Part of a small language model's weights.
Size: width 128, 2 heads of 64, MLP 320 SwiGLU, vocabulary 4096, 2.52M parameters.
Architecture: LayerNorm before each block, learned positions, tied embeddings.
Each number is 500 + 40 x the weight over its row's rms, rounded and kept within 0 to 999. Layers, rows and columns count from 0. Numbers have three digits each. The size before them is the row's rms in percent of the matrix's.

# gate: layer 3 MLP gate, 320x128, rms 0.154, rows 86-116, columns 0-63
# up: layer 3 MLP up, 320x128, rms 0.14, rows 86-116, columns 0-63
# down: layer 3 MLP down (transposed), 320x128, rms 0.131, rows 86-116, columns 0-63
gate86 097:507506557539489482497471548505505529448479508427464543508559462526507430488467539498607543566471545507487523449506533530454496459596488519517436490421470461499468496555422511523563469492506497
up86 099:500506442502465541490459534538482500574508565490576464466456526486549573516474494504445475473452582487502443601438445493514481480433494556500577462471462596544518474475482514449499559481460483
down86 113:498551460463481523493498450530492521539512570455484408450598495541489511488541526517557435502528528546500500467471507505507509505427468504471419483478551445446536451458513520514533534475472498
gate87 105:488467569535523568542530480536473512459513542507530540451493493511499441396401515558536492510493491485561601493530478523392515438482562516500495502554506483531484509478513498518573438468496568
up87 101:570473566486523534448545465551505468464519489548475568416521468510473462443368534510478538465565507517549581464533524488456524490548556478536492490470515512522514488558499463492519441479516511
down87 094:544523502527524563430533472535480567489445532567536528490507540502502510537485573378454519504445554529501505526594490441491497527496524519548526542519506481410521482561564452511497553393521514
gate88 094:498533426481443536475565495481520545443495447464512468504525516547470553545499542443575534486425516489418510462487518468458502522508589581537544578503501478489537469478496481517438461512452456
up88 104:532510540476536431498582506528531484430559449478442501445510465538489453517578558520527468516411468484471487481565553501465485528464526464545443529508496439523398435513551469553505500510551568
down88 103:423483607554540471516543588410477489499473475521504557460506533498570522561476523507543503433461551456470491521507484458489446502475462486473464466480422473512485469484508520494541474541478510
gate89 112:474492486522476483550541533410520465524471516488498551480498522510497494492507474520469477515573517434534539494523624389456513537550507542524481513553494497509514425492458568515392601468538463
up89 104:465501494431569565447488474499486475514491451468456454530509491515496480526573440513534462502471390490495619520470537454504454533464433535476498513431494493539468574541502437491554468429555556
down89 105:489492411491516501543474514450482558449502531492543585472562397538465461486555521495498527494475524476601432461582472500478511520515545461491537526520517507487582445440421549534540454515509465
gate90 106:491539502554505514544495524459489514464544527467468523549541511474535469395511477492481496469552524472517510485521464424440546445463529424536484523530454405517510467549535474489524496496476422
up90 116:500519536462479403431532515515452520524471457484536495425434520605431431521449518548474502513505541510484466482498489532486473497512504572514521481530531591501504550433526492481471461551475551
down90 120:539479438500465536503408471481560478508515502523477490459507539555464468463409530468552518487493546513487548513542425452512528504497522512454600480506446478484478522517504459492533410519519490
gate91 106:503507477512550534542511523475555551494527545477497517526470470633431507426572484566460455494472465428504539493505498450489476550489504564521563532505450536484439545474437509498442472488552520
up91 114:427526550431540510557507484432502484446506528475522532490476447551505517447488485503549461558496491422499563490517493447465437529526449540488504520477448496482502550530486533562504505483583548
down91 121:510511504535504548440496532482553483469489544509490508371419486512526474460517418527523499492501526516467479533436481416479548534571459502518484518515503505496423514392506512522509459499461501
gate92 096:498403531478518491511428463451467464508526536528508505541461607500533513508520499573544511455481525508450531535521502483484493495482497546543528488485500510523578498490479469564541523467552486
up92 082:514500464484510552523530535554456542500484496530495472489598473450511480454530399509509516501522495483478513482438527517453499520467495458536503519507466527570585490515513470504483485460524589
down92 070:492522404520495463527536519508514497475499496505564539525591501524522461504479445443530497408540425438554505530452566396472526492504527412621546491453488504557554530529539487512517540488544519
gate93 121:488544501517519536479542450496430558511559464470495513404517452516482507491486532500564498570490434504516454571414532504504432475490439592495478503495487484484527502484514501515479396513523493
up93 117:467433523535484577491534455519541462547522496469506457469498526529528391534489504524567475556500450499476499573461520469442517447572505552513479565482434530517539470504496512517546562440412485
down93 124:448537528452503547510448545460537502492534491474516567499500540458516523445493519454485521613556512483531409456443470500559428523529502507469475513566501519558496502546462511429541542509543527
gate94 131:522484535532519518520500563456492526457514514528520533522494501418477520464426454513525558596520475575452461567496396506399569521449559454515500512492524455500525478581515484586502549514478484
up94 113:456460568514429564506440483528573461443470500481476496452409489524550564456493528498484516493512500495439477505516437538531471475496459496549569435548488486421471500457547517566558473442459513
down94 114:447458396518545524514527545514528443462504580485531483551470506477494503466472539555559468506498509408494494416535469522503520552498478513438497486568438539508518499471431494481541471480479502
gate95 056:550495521496504550511541457491506544467506560492579491524475468497572517483555466509507520405507532507455519506475477515460505494483490510467490553450502527475540400498506439473493518517429537
up95 059:474491529499532518539499430475550510536507540544544472483447528468590537457508490461423481408514511598474507473517556468505511459514451470439610541497534444468567513471498503507511489539491540
down95 055:480474422565540522508510402492532493418467496470549383486494519449559557528517514453518541459490516518497469467484503497471548494507442495558478527505505527534571528494537493523548495488479577
gate96 117:496518469475533518512518500541562454479435528431510570466534520416397466499446511571523429511461438533434523508491548499467477515513500505492407463485485461460574501550497501501514483433535490
up96 110:481497472506492526490559486515405490474497544440482530526498511467505529460519541568558519462458429500434555503496527479519558456484568525489423475557506428487498489523520470497499464466547520
down96 119:495544491512491455482509562462515524400536605504511508458582477462496445498538533549498490470497478463512526458506511517518581454527528478485510463475562511564491535439518519485554524516491503
gate97 093:549492506493494515486525481545524513461484430472475524537480439487469578483464537427462495541509549502496513501479538405515455503449437525529549537456528494553541456525504558503494528406457504
up97 093:460529470502546537468504553480511535528489516532518459461510518533482466611529492550542499468441465484468509527479525499455515538516522459508515452532583466513442470493457497556485465525480510
down97 091:489550556515493401515461582457515466507516537526506554418484485499476473528399506501467463543514478429452495440538506558557464520524537491518506467547571540477500541533531439457522513505423450
gate98 116:510546531505532527513524472503592450493542506516534526508450423475473522401508515488539480449479491553476485495507488456510512499467515465534504508453608533443485522465573519539408493528503403
up98 122:444528519520495459501587532510498495494472464567490524450471492539453413493507472473476547546532593568530483456475525593521525495575493511505523501586435455470521503526506460485534442543461545
down98 124:480408554520455495493549560513489450465480514484552541378494503555423486492491476472557483523532565472513484449498482468514544506550502482439523579512503486490495544501533591480559470592504503
gate99 115:451454524521478490513532583510573461514412509559455526453551470436472513510540538547499472488533513460482537433471534586465474447449504596487500552464510438534537499499494499461519486433471466
up99 112:441532577519556414449503535511504507504442484594508495398514446512509524538534522507529444530484511442482470533478522570506449482505503509511546531456513522447481525499513438418469439442478539
down99 116:547513517495508470475570484541492519447488499494527482541518461499498471465400548471566499529557531488492410488556486459461499429445516484499457527489432496525542567578500483524513455471589579
gate100 103:490505538510495490512551575564444584382506495508493514482487467513518506440505515524480486519458495560491482521451484500449515414481530481523493473448524483562503565543524483539514573506450450
up100 117:432519480529480534488471520579555468442565515518524545537510492462459516523495478537570476410505535508461548500434545443495493460413530508443495461527511542525524524585526513537490509459550486
down100 098:459534499492561529489473489548453468512540515541497469516533490443529583524502481483551516438524588484455508531423571488548508568493543467487442502502511469491482432528567540464459518382494504
gate101 112:489496525535507479497440621518507517504516529441457508443517517503529503494446505495533529446516478507509585493497467431442491481470494548463458531507449572504542537486524537473585487452514449
up101 091:446538445519534525513541429475539495511493457544586503502499491497585475443535534456508467496536481504457443558522578516513478463477521506530500470560557497476520448584450483508423474556506564
down101 107:548539526589514431523533498484536491481592467495505576521497471533490460404474453496468559495474439480517504524551549514487471468519554536422559507515485479534533489552428467527501543504534553
gate102 124:531483497490523503517528516555484529533480461550530482443455421481436501476552521530569457463410436513507497485532499492485465466511553517449460468544489565476576463494539549472436486484445512
up102 114:457461483511508434568524456502566570532497547456492527517539557471514520509489540494445440486468523532486600459440496523518502462530521537471539437533496565471415557503568476498456453614533514
down102 120:411468464483479497508506533498472428437521587448532502481427520496467500485549515426525528519529538459470564443495530532525501538520442585563530540490456563477477477490478482503530504555566468
gate103 098:496543516425477401506536509579445517501487547491556528528469478505472574488413488479501499486494486499412475476526502538417527501463501577494508500487538468440525540460499516494490461475448558
up103 097:415532515519455486458471505462557519493397559492458512450484502522493585478571499472497473488452575524469552527447550501613503472493502488544510506513501516477477521481509516569548467557535489
down103 103:467518459492441546484455495466494470523498407475432547537484474474551431521523545548467505455515549488495578422514567473471490537531455495502552527489468579439469457533553464459465452520547475
gate104 110:493521455467473565514520511492499468525530474470495558528520497504498525469488547573541503506500475495494541472492518411598461538454439553487603527490547507570465445467520534568557430512431398
up104 108:464507547561542414526496505478578447506485495551518509456436514523492519527437466450472514531561518506490413538592467470460536515557513484532444485523522475508503431547433478508459503559521612
down104 102:426532528517590525550460516537565534502495606433478489482458481501526497477504484457461417547476499514482454453543565485533483550558413495505554492464469500470530447580543461505428491543492489
gate105 105:469482501516513441499534500428491475546498452537475553487514499578469514404508471496455498461491461458514468422500452561499464548501518507559562450482525512483580468513493506583538508536509482
up105 102:457483495511540511495492465489409512482536474556459488518493551531512577470486568575472481519533502535495491507532568512581509452498547486447499432552486456480520406478459449446462518440509474
down105 101:485541454588494492517480496507494525465511520429478517474483437481529492455461575460427462574475537428474514525505513494474525432455516522509482547513509505584479467449590502465513500516538472
gate106 101:463480465486466456447482495540494475508486486611483508513538538565483466470526553545533457511482543498548514484538495495502504478462523505478484511521502510540437529452491433491445502437437466
up106 092:512495547478519413548486477456548471528485489498537549493509429503535496515487499503450564529544469497497491549517527531506520526519446530507478505528490524461466509389515499478520543420429491
down106 098:524460517537509487459527495531453440549473539494477455510446420488532499499448520452480516513517463443479496550534516520528578379475521515479484532482535566425529479523437548463473530559507518
gate107 079:533519459430466562456520429578565475495545448488467512495500503477463490440503494466528542462512497563491436496550462482541504485467451568528585514484541457456539456517551565551573496460449516
up107 080:528509470489462514552537466509523589486423544566443499491505532522485526456503499437544513419431493514458477511464483438512464556468540586524554518541446517520491402496507561496514503497426600
down107 081:505494494501425489598503539512531561440432515505492509439498506468513501469418485527528479432441493499517511454545504477495378530462456535523493471513387458557478411540506598487502478531547570
gate108 110:430445490478514520549537510505518503558518531563508517516502457490562478505468526526527531506494469561584477424478508479515463512509486501513530535481538509557457482494519489485518406489466417
up108 120:461529454505482503527577561405528396551482482555573534543541444459533480477492453574495529446551485478513458469486507502549536502524516521474506556465445447479468510493488500527529439504473464
down108 111:484487411526513496456487528470479458498537512499530521548525492472518516475483529555476535578472499489448475450500481434532505475555514482509437566510547467501510506532468566536422518489488585
gate109 069:511463467486518481570497550444579592533519500457460492524542509503518501556507488509520531415574472487436516512529493474514486425533467549446496491437458437539511552493498493459465452513533526
up109 072:508445516532593462494538476430460433519436434597458521430456477573433571491527516469480437502528552504467481514577474509500486510505542392537563502503558564501474453509506458489555503543468489
down109 066:521512589485420467484477491476495462429554495553565501601503484496563514516452466519556522536487405472481484514516464470492567559453499519497412509494522453461429425501491553482485510466486524
gate110 105:517542477496578557470477550587563494415541438506471482475512539528548511451456463515479500490602509500490561516522513505445500458513511487391513550515462457529501475499480435557584469488469540
up110 109:534554433490558610480564538530549537437627476473500425451491565523469560439552490465454511486492498524511546467422483489477498454558461426479486561451463489547453526436497528568536547488507511
down110 118:531576463527522625527539494578559568463557543470418509503528463483486459526488464433472500453509504499526513531461475551519441472532458520427523500498519566499421487466463453526464503517498470
gate111 027:481459489470495498506549503464462483528542484489444467499491487463471443478489537483514484546523434504576585583490489529497564543537548481553553516533478523408523491502436516526466543504459495
up111 033:451530534482518515543538472516448531483492434503515485512451518444518539435520495504462528487492455552485482511520488558487487475577539473482549510554403528498507467461476487582455565506457490
down111 037:534475510497495437528514488452480462362474424484458451473504517463525506494504545478495529429528492512538493506518515522490528524561478484530524454548431522463476463547476502543482459499528490
gate112 104:506537509502515496486474498547487492490490471467485463497557550490507477555515568472476438442566543527470478490453525586484509459446451495508452463576558500536511547528547586494485563410379535
up112 103:575551444453484499500517476535449485548494479606478505483485515477481502499481544521541487482529502460464518516473519482496534474531445542465491574520505578474497510512568473501538549449502448
down112 103:526534535528473465507440412493492476455566483470475544537465505537491471506491582543513549524528470519544475517563463473496498524477521390558497416464471436507532477509520440524517495450519502
gate113 068:487511490517540467469552556525485507511544472444495549512552518548515504540450538446553475535491515565497528511522492598485425510531560480454478534468487490516451454495540486620457472533510575
up113 076:460505535542490470505454496576536491493425543558446479517532527531563533448509518528549516486511519548529530515541505477446552524490547551449503531464527451485505568472474518455611492528449512
down113 068:474534499561561471469520486535509486458481468414478570493480481453476532473489584409529586511447523547446429480517562560483518527533498491477504461484509515495554528491490572487553476502513546
gate114 081:501538478502447551540464472521500505477503506487493539491508517482524445547455499590512490526449485441529547567460460493501476493534465608455517468391508511473601504467432475548499481507476441
up114 087:498507491500464514491538443451555459492467476471554478515509471464505489455517428532488536530541467502533442543504468518501533499523545474527566476553478496505516438424522522473454435498525463
down114 084:531499480466451517450451464500549521488509458508509464558429467439505511502490500511477559468528521563511475524514473517471377450561517498529451512547473473524471474428499461517466482488481468
gate115 112:464480488467389455519444512542490448521427571535523460525533440520463465480440545467449500597494481568445480462521581498546528547513493494530514497550479612532487501550514495504551514464475475
up115 113:518504552564503482473605531449530539513530550516521517548491574453576448506462461506493459448487533495446414516492515494475534447526542464477432508481542463547513481510564532460413444510444557
down115 112:491540477566524507507459510539548485499555498506505462440606514455441526400482530477443484519485484545445569438452531511539505518504596446505500608581479523494447480500548479550503516503493456
gate116 105:600547546552459526509508493473415502445554442466455411469547491477479467579514425534490536537530522500534517442518492443490507477435509554461561496528559501526496529491518516490529431539494503
up116 108:474515538507449507416541427546534458523502470450459449493485496383510575524456469561522500503563489500496529488518514558546513546514519536475465477487506515481512579476485468534484535524534473
down116 104:475472553549499474474579406486417500501429495561576524559485508425507581461541445524451522478509479565488600508560519515519492531507449532516511530487495485486530504447474538522571479448508540